From a checkpoint of a small transformer trained on Wikipedia.
Architecture: RMSNorm before each block, rotary positions, no biases in attention or MLP, untied embeddings, capped logits.
Each number is 500 + 50 x the weight over its row's rms, rounded and kept within 0 to 999. Layers, rows and columns count from 0. Numbers have three digits each. The size before them is the row's rms in percent of the matrix's.

# layer 3 MLP gate, 512x192, rms 0.163, rows 381-424, columns 48-95
105:451492445489470455512548392457463549582540495595533394443468502553474536572421440561482522545617463564515444542505498419439444454513488506552483
103:369518561504511532393542441531459517451476521438559493512514413568590494390506576455538413511545506548434416561447607491423476497490503490477481
101:569553503514472525497524464633476450544447488588553580504491506476466481561470604490488499482479489625517467431444515543487554560489533563476509
096:419445546572500444410535494456542525451436491451507581547481461559592648549495487421451420506552521554476550498552608506534544495430472594372483
097:468392561432505501515497519513491536433549528421548464407523458518497411392468603537612526559512524542505489516552519510543540503516508552459587
096:412529451465453569391487395442483503453538548552586568460538518458515481501545514562469527470498443553439454466440595468552528519524525490482481
107:456533406492522471454484402518467468486475497451486499469453559577524476465536408519422494428549501601560496507449564465563438557485426577426547
097:477474565510425369565518480451501498553543507490564503487449489449598572484539449566421532540522621594536455438528395534536551496435416501524537
099:576537527484448484469481450554541487389489486474473495656553485479546551569557477588412533526509407534561428560551573472517471448529464486485520
099:517536436433486599463583474447508379434540532493464526567468370440421446386498606489437372499581565450495511466588449496542540542491494453571460
094:549501446613478454494391495498444523502459458470468419547488536470466470502585519473464461505563519476600524440482513466379507451511511454588500
100:477427559468473468514537545511473511442414537454551573555626483516527557457517506436474501544471500521606505453537519487411397535550533476466468
098:486487439482438485400513445564545465461426532525563489431519496493494566451416486539586413541524408498487311442484489452444436429462503446524485
104:483448465548459427525400488518379521508466487488499582503437448542468488497576487453408513493514454364516533560548493502511416559402533571412484
089:497409515383526428507571489535531586615600458466526573452481526585499475477466461559538503581524488538529522500572565512526466563528564613449540
113:511507529542447441413554535441437502385511509561471531479426429479447576506618490427523455447518396473529478454464462450530499466516442494484516
098:425437516477451412499494406392489521567545478516501533537458488476506480470525490581523476458507426654427484524470493500481430445506476499613496
100:547418473424527486445471508440486481508477497556525458473559498532484477492486653474460543468442491501477459480480514585423512560589527498426483
098:478466453489453406542482455491492400508493511500543427440598539389536615490511493475596502458484423513542398447597512485501487488521570437504571
095:472454616511532411532467438542447515421421506507437500445460587507512448555511526557337513611521535445533481431640487583523518534484524499502514
089:438565543500478547489481519538538508476582463498544467512432474518389499544387557527455502545479510295482540497533502431456440502556470531465459
104:502553506566475553529604446465512433446479533554494377418563487428421530443562555468561445531496514486475550480470522492613461517529423541529428
103:426349475365465567529476538520516560505512524499639431557482425500516567530475609579494534539618462386502538531502587429567568418532521587462487
108:547451410477475443427510517503602556545521495459571576448458632451567499373501513479583499541595518465445431524544492500462570507572516448492450
103:565514546606402361584487426511538469500445420472473440487475472474417507484509514496506393557504491586530509567481531434539553541585511553455480
099:532426535491528456577448431452558517537497509477493515505477608499446550504457536426482452546545430604675482571470505475510540546503483495455606
107:471540432391497553528501546536541382410497481470506458470504521573583521427508558419544521514432512567496482428480467468508432410477395524589528
108:587493492522526465511445436529548585503514445518497471481513426524450572507472628594469536558448605516449487507554508491617497569430553437504510
111:479471542560484288457494552385513537513459487389518567483511487486577611477488480501444519509524503487563648531547532454467451455498493575586436
105:451467407521474527486590474491600468546422531513595490468469505545401428421495510467557453438574540519519471590501507473490632425505575483442603
103:491463375423481466466538513565509601450386522546554512430511495496478513442513486492459453476448408524467569514540455456510490495437499559484598
102:528561422466420527515514462449401472522442512459553513540503362462466488562575425603424465500512439515533507598449512450513613558522415615463532
104:551577523550510506454491472549404516466523374430598541495543466482504515542476505426481535511520491425438512558508521616434510478545400472463539
096:540538501469498468572520606426492554502533439424506472559465502468511505468413485480575477483493546420510472461480518444435437464497465592510417
100:457522489545533569505515450528470462595468539525552479433481493511458446478437487535477473449497601499462543509456550484578507505514516512479407
095:533467645458472438505463498425474521579580608496486515489473541494472373586455561457549539479524526587576547538493551482502555558493540461454469
098:554521413534303563513481484505510568537529437507544412538471479434451556536493475457504465452504476497535526406507499477486478467508437520414537
087:515492503474519506575413544550440518510500415498456482417457446541428492438489443565478538403457457500442533563589502570494553522386408536429506
101:487582502563399533477545587436535457423457533543492637529474474462588439520464563455553479538511524467488513423492546429483534490428574521539476
107:491545517433446508445543529471456588481574564471580425408532549518509488501443466513474501572490430583547560527436565491494502658573460491532415
099:362539505530468517403419479495524506477412418444408534524526436493475479509488536448508559620468504494437518548524426433511473523545486593536479
095:486557504476504531503560481512497432510491538594568551516526418500492500563535579409564526552457541466546561524527490487519524468559576503484451
098:463493526455575449574440623501426467495633561480482578494372455510468456538538582561444480483539553461455486485448527491475552520585511416503533
104:549496497482458434566511478467550546474491504491425523586510594518537490488596565529521491523484410551499454518482528448485535536479539438534380
# layer 3 MLP up, 512x192, rms 0.161, rows 381-424, columns 48-95
102:484510514501517471497527550510501500396421568401531563502513451488476448514552497468643521552445534527471466573478405527490541504418515438432495
108:520500508525522456497463520589465522538515472497522519510517634474495456578451508530509419502545487534656481477578490481444536486505447577557561
099:500606569461472467422462515498460408563481496406549503508522590494419571576497484443472569538474496467507494498481536510501487399447434572552505
098:545532463554550558473493645605505454416524409512501499437572463505450503470470479495546548634525399537481511472546419478460529556499478535545509
093:510465519486420581528476481504547419521500561474540556541525530493464615425489491566512565405400522482508490542535495497476493566368444457426565
095:517497456456484482550438506456520455522423502475532442510615563532540613505488509539507528522530498528497536471461478517547555492493579468473431
101:404552540488500410502484495475438517542460516471365409458484559486486500529495472523410469478526485523372519542371439459585503561459464487484564
090:449531525494614535478531435469489468605562519506516497502473483464528494488441494434407405497469523445439479411494412465519531437503496498539560
105:506447592502482491466511440458565562540564507469510498536458518541517593456518513501426528503508494490494405471477485550521463543450448570550629
092:545448542485436486497507424474524424439502501423457475456580517502535593511399557509516464465424550483481499513523516504507528482444631474506478
102:418558438451559540485522536540586382569514512476470614535482515545543464460403565500454486573445493507446464461533430492412416507591578560478506
106:515495592554529498492490457569506474454504523445522450588454431445470528467483541406519507468441428496526556463503515472486541495457478467524490
099:512479531462560491536496434472535478501512518397527483518545441572483506493555522512609405493581536554477493584556469520469504563529517531481469
103:583509452499449400505510549454486446546512403466552492501569513470439484483673609519511578469490527474476587508512552558541498463509429568500550
090:482529534508490571479491466466463487480493477436549419428590536405583515594530526675499488435451420560485465573408598464550454479464527502433602
102:550570525442468491406408481585506555458508525492552502494505416509433464511496454532434507528518474495615467515383446550459527547552484482542629
096:435543437539457557509504494497454540541511515492459537425533493461599524487504547571522551473499554478518460451406516542502516641604538488489513
105:470489573427479537439491391537519486535472444520481476531455573526555439472623537479565443459586545466435389466385525520499584527419426500530514
098:519495505506464512496456509456508486573474461481555433512454474543498500450516516499487504517548457596489534526482515561534438529421520476491433
088:467537499462485472585424560460492458516516527519476486519507464498468476526507581435466507471402499533464524480542438574427464528531529556456549
100:450566480479490528507404561593527576524542406373562503481510508510450487465458460522496459486448597518502571493454420584441528507361501471547544
095:495480446521485481475517506476514506558519500374496485516397525489464527550552540459467488484555447458455433540530506473378532517445544445521462
098:525495492469510439478489514573515536640524407503494533491568480502540437544451403465604523497527478417541520552455494472497529525483602586516418
109:439421417569480434525551426449501451513510541566503496537569587433581476573437484439521495508410503566471565497562409464490482415515503531475451
098:482486491630616380562451512514463582481571547511505540525511497546540601516484521425425560565577447538467424512520458462523570494537594473505506
115:479470501557523531519552484535519523427530483488402576519444527535522587520474425418625506497423529471528606413553453474429412390472509434558427
104:504568552505553535529424504540470573389432452479566505495483518598513463412507538499488466534498486505430449514525524456429541445399546450511537
102:473523513536525390532539421491469436414479529550558484528428506541504520428577500544557483447474534477552492505506506575425527500467500550524521
106:514428365571459471470567547460458488572489502458520433457482490457487463545528503529520486488605475463510555549421495573464487466536551433475586
097:440537538380497476484522437472476478470540505457500481532461461506509474468544552410434523491460484411489594504504431545501457517357544529510431
105:529547483426463557459547512469427515573518473543495440521464490552448492444446463501466462532520556461399554518550484487508568504549598518523497
099:522486509476423521451525569446446494476519482472539549488397487486439508522576531530510463526454517514540473565539544503519666445486551531505531
103:539563500572519445525468442526503497573611517428505512492491497528441524491493477509491529544435553496468487522581496432570539495428553433529531
099:514458479560467540539480531514558436451554478536518388456497569554566542499531492454429416496447460520580511483449582484497494431439486506536458
102:569459430548435589497489455545543515532531504553532484458649540493522465446524540542493536553521537540581507477475529473489555532444457599500543
098:550408542457519476538474488542584418464436469431462547477484489479441510545571502542504568510482488489622520498523492451485527577510548526407501
101:498516387572471489564517518521443495573487586520518503596530510451464483463505528592457496468523524433523411405508474470461502427456534490420473
089:497451452520521642495498515485523501613511541506430482439508483512415507514432500475463457601483442510514525528519452542466468532402579492512505
098:456464476502449502597559554532520500523470583547527538413440459463518453490496489528486533587438519490522580499528498497570453481530451499463559
102:493522423486620471528519464460467526504477472508454503487455543401493518520493515479511512525465581415465508521602434516480488564551426512463536
104:567490438527551474575584502437457476578442472529566530490409505490470483500561590548423460489539425478494499441493472502419534553528480574484529
103:450498470601503481516449537506436475555491572545459503502603517497463564514515461486600511504529519469582490478587520422494601446489471526570416
093:483512588552506492592469435404479564479585613549522547503492399538615565561510566533480565470554565448424566440524485573482464525546559548486433
107:521478513391492493452471435522574514533523494482571481448559560526503580527436486546527511504504447494564494514473563617451620561454535517522446
# layer 3 MLP down (transposed), 512x192, rms 0.155, rows 381-424, columns 48-95
106:514442555423535500525434507473505454482514518432475553498483593467570417481432634367503506500443568465501409531474518546531436472466576492486486
109:505433519500523493436524458468396516530508495463519514374515567475477552625553528450554528562458443529433484497497417586461405549459578497511459
097:585532541480452455515547479534543571494566511562452593592503413505543500421471493501481466471484488504543509444403503519601483555529445428517509
097:438498389520494529510534488554496475483476446533588456589511475475480462439432542518577477431544524495508541416527453375522443550518628505500501
093:538530498516558551485531560463597488504473383535456506532530478457459501494532494547402438470526472435444556454574496483494536453573514494587522
097:470544497508498521500488458531551402445592584537485528394606507526500549507507600483426495549505559583509480467535572449481552509422391418521461
097:442545533500553501565441517540585434573505539432469501517496524573561535567462429597536490443416464566530533528528536457561516570515433437567498
094:511477527533615499442518536506476491516454470522606565523477597583442471538563518489481393529475512505481498463474561392421496504599514535560515
104:411615554476488512459438568490564551497529511461529504536429544459487608426570545493528500501447584440475529432533544370525520431463590484459492
095:571583560571557491509496517428515466465574522495561527481498439556420492473565540493456505569608512585483507519389520387470544541540397470538507
100:550443502511617401433547538480468474428412529432517522525455453612519562523595564424434510497515522386506458532522460525447385385611489515481451
101:540410486456512442475520496528443470437515504521501510443544526487495523346472544546469498550481585518575497517423577474571503450436427557508542
100:474654477525474503528451481469511461438428514570424441482445512544434490518525576489479516511526421513504611496498473479487512510517468432472495
102:459431482532560467568602432465418483550467386536495482562484495339446544580581488575592537492495528569551541510450496542477544474433580436495591
094:499542480363511523485521518507501532551501483521444441452440444583511463651537529479518471511490471509360508430547522462525563490500493464526502
100:361482448531578528531459563531532566517453490488500521482444511536540464411477516575535473454399477462540437500435539540493455589560555619558563
095:430477382586530548577477524514486399488483493440468515487479445529494561516559450440473498545471471500539499453524616413580479652438557488349464
102:509479588505422493491511515452546567492495437503561444530463485479481494364490504569522453458564511504469591527543556753510442419450463486542432
097:398471530510506477526523496389392521454498543503450543505419577506531550512549444571512480531411555510473453550524487428472464404433470520464428
086:516475617520547603487476515458517473475511520556454488548499555453506628349553563487415540590484490473402523520422538668523497438504545437426496
102:578475478483532514548507592527500525538550450474526447415549620506504481501569583545486582442489490560546476525473480534552528495356430462491567
101:513430494527490629362520495496515548498437491458510435627361433544494563545530556457434515411486502588498515500529580484464431499497535553532526
098:430455516503484540523534497514558558540492474433430521536480579527533442439446537512512462363505473564579521562534465541535498470442544507440488
107:551446431499473497479400531456501571494574495529400427474530454580493391501536469466593458491458481461441621473518451515481493510441455508395504
103:461453459484440470550489467499506542499457479531454509497467480475483529566479588385508535539513517545524469455494457526559528486461543560524555
113:516523408573433539569529462499477567460503439510516492550460488414516483578523503383611497503490513525599543406403442492479505501440554421451463
104:478518502466481490487563456584509529476602457452396535548481415520500476644488551520502514577578527551482510558488396648603506455448432539467554
100:463415504386495600469601553467418508485468446521431527592488543448420581454534493467548497496522493467564518496493513548443457485460567438535490
104:601499472526492557522532457494515387540550490525595415530542585502546443564487485486479502523458458410474519539538466468495485464569478460477559
102:599637453514474535397527521526428462536490497463442510372485552416518577389515500510495499531441530576503430475491424572460532520482475491569514
103:547434437473486503499532423488574620589487522528525537473469440522549532483494537555409503498492484418512498533522580606527511541420511500452485
095:564492519552521622422525467518441450524534485460532558502487470445399508498570475475494611451505545497610521501530540509443569413523565559559492
105:401364459446488561531480455494594493508442504548514520576538513441576483454487449584512503422472492539485498512465472708507563440544609482412458
097:411546390456497443573581570556499540558536522494484498478475500498412570579497559417501506423549475515540508561483516578558465526473439472520598
101:528489569469491537522585493557484403524448460475475482498504470473577401489579435525514535562475515577523487486502520545458533454476534438444457
101:498486443501525525461499435507524504443456530529484492470405507523532472735478478555563472519429436446447527483507440468465429524517561504543474
101:575519531459538500493549547539470511494456516589578475439466426493482600588483560517447434480535494463525507490455486622516442434497512454475509
093:435640492549526507426514496486450556445537497479484545440514477497562526440443513566532504546434455466516514624517583588445472481544467540430515
099:528479502483538463473528423471477581575503444491535384479541525547465455450618595480473555515564522617486515495466421507482593564516454494574492
098:431583498438380505549492525525541556525486528471475488618462530535462476425425487451488460487518465536576589472464551481496549488450528493528456
104:460526483513597408539532446445481493388469432514487464523476525505470488434473510564440501447523432458505557395531512492462380568548453501450488
097:512568438481477482490510514417409489510473485520514431541472460383539544463561545519470563499494536440515512560508609486472472433490569436527491
094:568429405440517436512458497533509496486452491514495423505458503492488611589536455524461491488461519598501527459423459533451573546490603579441428
108:527456526507494483427449504530387452510497478540482457460551449468469462527423543482528410556415469524521539486426477514469447558622521506535484